python train.py --n_layer=10 --n_head=10 --rope_base=10000.0 --init_std_qkv=0.0233 --train_tokens=183800000 --steps=11219
Each number is 200 + 20 x the weight over its row's rms, rounded and kept within 0 to 999. Layers, rows and columns count from 0. The size before them is the row's rms in percent of the matrix's.

# q: layer 4 attention query, 320x320, rms 0.101, rows 143-159, columns 240-319
# k: layer 4 attention key, 320x320, rms 0.102, rows 143-159, columns 240-319
# v: layer 4 attention value, 320x320, rms 0.114, rows 128-130, columns 240-319
# o: layer 4 attention output (transposed), 320x320, rms 0.214, rows 128-130, columns 240-319
q143,087,206,223,204,193,183,217,177,207,181,182,235,181,195,181,196,198,197,205,206,152,212,211,188,192,209,217,210,180,181,193,228,196,193,212,206,175,178,220,219,208,205,219,174,157,225,195,210,169,209,185,182,242,191,196,179,222,196,202,214,186,251,151,200,180,218,182,217,217,236,241,217,185,213,167,189,222,194,232,173,231
k143,098,219,184,196,170,183,219,188,163,219,204,207,182,201,226,216,203,235,195,210,181,221,215,215,210,196,163,209,201,192,209,192,230,183,188,197,204,180,185,183,215,188,173,177,200,175,216,224,172,195,196,213,248,181,190,114,204,200,195,224,226,198,169,208,217,238,200,184,167,137,210,216,218,227,178,198,189,203,184,208,193
q144,098,199,209,202,193,216,204,168,169,222,203,196,224,169,154,228,198,205,200,206,246,160,212,192,202,212,203,233,225,238,234,178,211,202,165,175,237,174,206,210,204,241,177,228,217,227,178,191,194,210,176,170,206,213,193,239,224,214,172,217,184,186,211,165,193,184,208,188,196,189,183,149,193,219,201,171,205,198,186,192,200
k144,099,206,225,207,224,167,181,232,208,213,228,214,217,218,202,193,181,191,202,190,194,205,181,212,200,188,221,233,189,191,200,204,219,172,183,226,192,216,182,238,187,213,204,214,206,254,171,214,216,225,218,232,200,190,211,245,191,186,224,186,163,170,164,219,203,194,208,185,199,225,186,187,201,194,207,206,192,220,201,211,166
q145,088,196,205,196,150,194,207,208,168,205,225,197,234,190,203,200,192,227,207,198,224,206,179,211,191,203,220,195,212,249,195,159,207,175,200,168,228,198,179,209,193,183,207,206,183,200,230,200,208,221,197,204,212,218,209,180,199,171,174,235,194,183,192,199,192,180,197,198,207,185,202,170,224,206,214,171,230,200,192,180,215
k145,092,219,226,189,211,213,174,197,184,191,167,230,196,181,180,197,196,187,196,215,208,196,182,211,216,208,180,222,189,220,203,183,195,187,165,199,188,200,217,199,195,218,153,195,198,190,210,195,190,184,223,224,179,221,230,193,208,217,226,173,222,185,214,181,228,173,189,230,210,206,203,189,223,215,200,181,180,206,204,199,159
q146,086,152,201,215,189,216,221,196,215,182,190,208,210,188,188,207,208,173,237,201,227,242,195,203,172,215,177,196,181,228,184,195,206,219,182,231,189,220,208,211,180,189,195,204,167,229,193,177,177,221,210,197,194,202,209,243,187,216,190,202,221,199,217,202,190,207,203,214,233,204,182,210,156,188,219,215,190,212,151,186,196
k146,113,207,195,201,217,210,227,214,238,183,218,203,225,213,183,199,220,198,226,202,194,198,205,176,196,192,187,202,179,225,190,221,184,205,219,207,215,229,207,213,175,207,176,209,219,199,165,165,248,201,220,181,200,198,204,301,185,213,211,204,186,180,202,220,170,197,183,194,199,180,174,188,202,177,212,231,219,205,209,216,175
q147,079,189,220,199,205,243,222,203,215,216,184,244,204,190,211,156,218,196,232,209,215,204,158,190,226,169,200,184,178,185,199,221,174,217,190,197,178,223,212,233,178,230,170,234,186,216,179,203,208,187,225,182,190,222,176,219,196,194,220,188,185,215,189,197,189,203,200,183,218,212,175,169,172,179,243,200,203,204,184,187,214
k147,127,199,179,188,181,192,167,188,190,197,209,202,189,206,176,199,188,189,161,188,181,200,216,212,188,201,204,186,206,161,213,186,224,184,177,183,180,158,200,183,224,197,220,175,196,163,221,220,168,190,188,240,210,178,203,133,185,216,189,193,232,207,192,194,201,243,227,197,194,183,209,206,220,224,162,183,201,174,205,197,226
q148,094,205,191,212,184,206,216,215,214,217,190,185,185,203,236,169,175,191,188,212,163,205,198,198,231,200,187,169,224,185,201,212,235,196,188,217,172,212,209,192,194,202,186,214,198,208,217,199,182,180,176,183,172,221,194,210,229,203,190,223,206,214,181,199,215,238,233,205,191,185,185,175,213,190,151,175,205,222,161,201,230
k148,088,199,220,173,228,202,223,211,192,223,206,191,193,188,168,193,186,165,255,188,217,210,191,192,201,196,195,229,196,191,191,223,175,217,236,190,208,213,228,213,163,182,199,182,201,206,231,190,190,221,225,172,201,209,208,226,222,191,208,211,177,205,209,177,199,203,166,214,181,212,172,199,207,193,178,225,191,241,203,175,180
q149,089,221,212,222,201,210,190,208,205,220,204,181,202,219,208,189,200,186,181,167,207,165,191,214,185,176,213,200,207,194,228,229,173,207,209,186,226,175,181,211,195,178,181,203,190,197,186,242,213,205,216,199,225,188,176,200,227,179,180,206,154,201,163,238,178,176,194,232,212,208,215,180,195,173,175,196,202,246,234,220,194
k149,093,182,233,204,178,232,241,198,225,246,175,235,220,198,185,193,212,204,226,215,222,200,224,187,234,177,222,187,205,198,219,203,198,236,202,214,179,216,171,233,193,226,196,203,238,229,181,172,206,209,175,204,211,180,183,242,190,185,196,202,192,207,205,215,203,198,217,229,235,173,184,188,198,204,204,221,232,171,201,216,206
q150,093,191,216,225,218,194,206,208,183,196,207,161,182,199,168,180,208,189,234,173,237,232,178,187,224,189,251,181,174,199,220,200,225,198,190,219,190,201,195,209,201,194,198,218,219,231,204,156,199,201,194,164,195,185,218,207,262,215,203,229,188,186,182,208,200,191,194,184,221,164,211,206,213,209,157,210,216,218,199,181,177
k150,105,228,166,201,165,199,175,203,177,182,216,187,207,201,193,218,155,186,199,209,199,215,230,226,188,226,220,189,221,176,219,205,203,189,181,165,227,174,208,188,216,221,213,189,191,175,195,197,189,209,181,220,220,206,187,160,228,201,200,161,205,215,213,203,207,204,197,222,196,185,221,228,177,223,177,166,190,175,216,206,253
q151,098,168,199,167,189,180,213,181,203,205,203,186,203,237,212,202,186,218,241,233,175,180,227,188,186,223,186,188,191,225,215,195,217,219,199,189,190,192,212,219,201,186,213,234,206,192,219,202,193,175,210,162,184,215,215,178,189,212,168,227,229,144,189,211,163,212,202,200,198,237,209,203,166,196,192,178,186,192,193,187,206
k151,097,214,182,209,184,170,235,217,158,207,239,210,209,245,223,184,192,198,164,186,200,202,169,206,213,197,193,226,244,162,214,187,193,193,187,186,184,209,206,199,181,180,205,207,234,161,178,228,207,223,186,258,172,204,182,213,186,199,205,212,206,210,229,187,247,185,205,200,173,206,196,178,239,240,204,195,160,192,216,206,161
q152,094,230,210,228,193,176,229,176,199,209,190,235,234,216,202,162,181,194,195,160,190,190,214,214,198,224,176,180,208,209,211,187,199,193,172,187,209,196,200,190,212,213,191,177,201,192,190,236,249,213,208,211,176,207,194,221,191,250,196,216,162,215,180,202,194,179,214,209,201,156,168,187,187,207,212,224,197,183,166,252,165
k152,097,223,220,207,203,207,210,206,198,207,177,195,164,226,203,184,218,193,233,174,158,206,198,175,192,149,196,186,226,197,170,195,217,160,186,193,182,210,243,191,228,171,206,212,227,165,206,169,187,201,177,201,215,201,184,149,201,206,202,183,208,183,182,199,231,204,205,200,212,202,200,188,208,203,191,192,208,187,232,185,189
q153,097,210,184,199,227,174,163,227,205,209,166,192,202,183,167,214,192,212,179,189,200,212,250,185,184,167,193,170,213,235,195,211,205,200,217,216,176,177,199,221,174,176,186,192,164,199,183,180,213,212,202,164,236,218,217,217,207,214,216,189,193,175,201,223,175,211,200,249,154,217,222,213,205,216,231,188,201,197,224,227,222
k153,095,212,159,222,189,212,188,227,208,190,187,218,193,214,240,222,190,168,205,203,182,191,206,204,172,169,192,216,172,191,210,181,228,218,203,195,230,212,196,199,230,186,178,215,171,211,173,215,193,202,194,216,211,157,148,167,181,183,198,194,216,189,190,203,199,210,201,184,190,128,245,166,191,183,153,227,180,250,190,200,190
q154,095,202,206,220,218,205,201,182,197,193,209,163,202,200,195,216,190,174,178,202,194,204,205,177,216,173,197,217,195,211,226,180,226,183,204,221,198,184,155,234,189,207,183,169,220,199,168,154,213,155,177,196,189,177,203,229,184,164,200,196,220,181,228,216,206,212,190,200,215,204,196,203,212,219,179,201,209,224,174,217,216
k154,094,222,195,189,200,187,207,204,210,201,205,170,176,185,228,186,202,203,162,181,223,183,170,179,232,221,214,212,199,224,210,179,175,179,193,195,225,230,202,192,202,189,204,173,161,195,199,211,191,198,254,216,197,226,178,178,214,212,212,191,188,229,194,206,162,202,208,194,197,193,223,221,201,179,201,198,182,192,223,198,215
q155,088,184,192,219,225,197,242,190,176,163,177,223,192,234,222,219,187,198,170,197,181,183,225,202,200,211,216,220,199,218,239,206,189,192,207,244,231,215,214,173,220,195,195,182,204,176,204,200,201,186,209,203,215,241,211,208,186,169,181,229,160,174,209,183,203,205,200,204,198,191,201,224,187,162,206,209,182,175,199,187,199
k155,086,187,218,192,204,195,197,185,205,208,206,226,191,178,243,184,185,205,168,194,202,254,179,171,193,204,182,210,216,193,181,192,234,188,210,193,182,206,216,172,214,203,213,223,177,174,226,224,206,206,225,203,191,171,217,166,212,197,184,173,197,227,187,233,226,170,263,165,201,219,196,172,204,170,174,201,197,193,237,218,212
q156,092,190,218,196,217,191,217,186,226,233,211,197,208,207,226,201,200,179,183,192,167,199,223,158,213,244,184,184,188,229,220,183,215,214,203,193,176,217,185,161,235,213,206,185,187,178,225,208,209,197,179,221,194,185,189,168,196,216,221,231,222,215,230,211,208,214,214,205,206,202,214,193,181,205,196,197,204,198,208,202,194
k156,091,216,189,195,183,219,201,197,183,194,204,183,186,205,191,183,216,196,260,217,204,211,189,188,187,166,167,198,199,196,191,217,185,205,211,197,224,232,207,189,198,193,209,220,188,175,207,192,203,196,206,172,209,220,212,197,211,190,202,182,173,203,179,213,177,203,197,203,233,201,202,217,206,205,207,213,226,198,205,226,209
q157,092,222,225,188,222,186,190,156,179,250,201,202,200,227,217,180,163,219,213,188,203,210,201,231,180,182,205,203,181,200,179,149,181,207,174,177,189,174,198,177,179,182,231,183,176,196,194,190,187,227,179,201,180,203,156,234,189,177,213,195,222,161,223,199,217,190,193,204,189,153,180,195,192,200,190,193,182,185,224,196,211
k157,095,214,223,192,236,195,177,179,203,233,197,198,226,200,207,218,205,179,157,182,206,175,182,193,209,201,206,157,202,228,196,252,180,214,188,207,215,196,220,184,153,241,150,186,191,182,214,188,213,203,229,237,205,199,213,266,191,173,189,174,185,205,208,211,160,220,204,198,229,223,230,212,165,176,192,216,212,217,231,202,191
q158,091,221,214,191,208,204,221,167,190,208,220,178,180,199,209,179,153,220,219,188,203,202,218,181,251,190,212,169,190,226,217,222,196,253,184,178,164,224,167,211,222,193,231,194,195,234,199,221,214,181,140,175,194,192,198,177,196,256,192,215,210,236,198,201,196,181,179,225,189,201,205,177,198,197,208,224,222,220,194,164,198
k158,091,196,168,215,191,177,204,166,243,156,189,198,213,213,210,205,232,204,193,216,196,169,208,182,178,196,213,216,164,194,180,203,198,221,199,231,229,192,221,196,161,219,169,230,213,177,205,207,198,219,207,228,172,181,164,223,176,161,205,195,198,185,182,215,207,211,197,196,190,192,199,213,197,199,192,178,192,198,230,226,213
q159,094,195,215,197,185,181,199,215,222,202,181,184,212,173,224,198,206,172,203,166,180,188,215,202,226,200,155,144,231,214,218,174,234,238,211,208,180,197,196,207,201,212,207,200,225,189,239,208,201,183,192,178,208,203,186,204,213,188,193,198,206,228,216,203,189,188,214,191,192,223,197,193,205,194,172,219,212,220,214,214,211
k159,092,181,198,231,215,210,209,185,186,178,209,241,229,155,178,224,197,229,192,208,237,206,179,160,189,171,206,198,207,185,202,189,180,199,201,198,221,168,191,197,188,177,207,188,192,202,211,198,222,176,214,184,192,205,204,186,198,221,192,200,223,206,196,190,198,188,204,208,177,183,190,217,213,207,211,196,201,209,236,203,184
v128,085,201,201,216,225,214,173,229,216,220,205,199,213,196,233,184,210,180,200,160,193,244,201,201,201,221,191,196,233,225,194,224,186,230,228,194,211,172,182,203,188,178,199,201,226,197,200,212,236,220,197,211,215,185,231,192,214,192,216,203,190,238,189,191,212,188,208,180,184,184,208,218,184,197,218,209,226,202,208,226,242
o128,086,208,161,179,144,207,218,227,177,221,183,237,252,236,195,235,183,204,196,203,177,210,198,213,231,181,203,196,216,206,182,191,179,157,179,232,190,194,182,182,227,195,180,216,192,229,193,206,216,206,174,215,157,216,193,246,216,196,231,218,188,200,187,168,184,201,196,188,194,213,152,180,196,215,204,210,217,209,197,194,205
v129,089,191,199,182,212,192,181,199,210,206,188,207,215,194,214,226,191,207,220,210,154,195,200,185,204,196,181,192,191,214,200,231,161,226,191,223,201,280,195,189,237,187,196,217,175,192,213,183,171,199,203,176,241,196,183,191,187,199,226,183,213,199,188,192,195,218,178,205,184,228,187,207,210,192,205,192,223,201,185,176,191
o129,087,180,235,235,220,229,195,194,190,209,200,194,158,201,189,202,211,207,204,191,201,204,198,216,196,196,206,213,213,177,221,215,204,218,180,194,192,183,198,206,184,227,180,188,191,194,197,221,229,190,184,189,218,209,202,210,230,226,208,160,179,219,185,182,219,199,219,205,220,192,190,208,189,172,208,194,219,207,226,163,203
v130,087,209,197,214,166,168,193,234,190,201,238,210,170,190,226,206,230,198,175,170,225,219,195,188,206,223,194,233,221,223,185,199,212,168,179,201,241,184,195,238,183,160,222,186,194,211,163,219,212,179,194,178,217,234,203,208,215,211,188,207,193,210,218,183,213,229,204,180,212,167,199,218,209,194,203,195,194,221,191,200,206
o130,089,196,155,225,201,181,192,211,207,232,221,243,203,190,162,197,178,193,211,168,214,173,195,224,228,190,182,210,247,184,206,201,197,215,190,220,196,195,162,204,234,199,190,235,223,211,186,193,212,179,220,219,220,211,184,169,195,212,204,195,192,182,189,245,211,206,204,184,222,177,174,194,192,213,224,219,227,176,219,185,192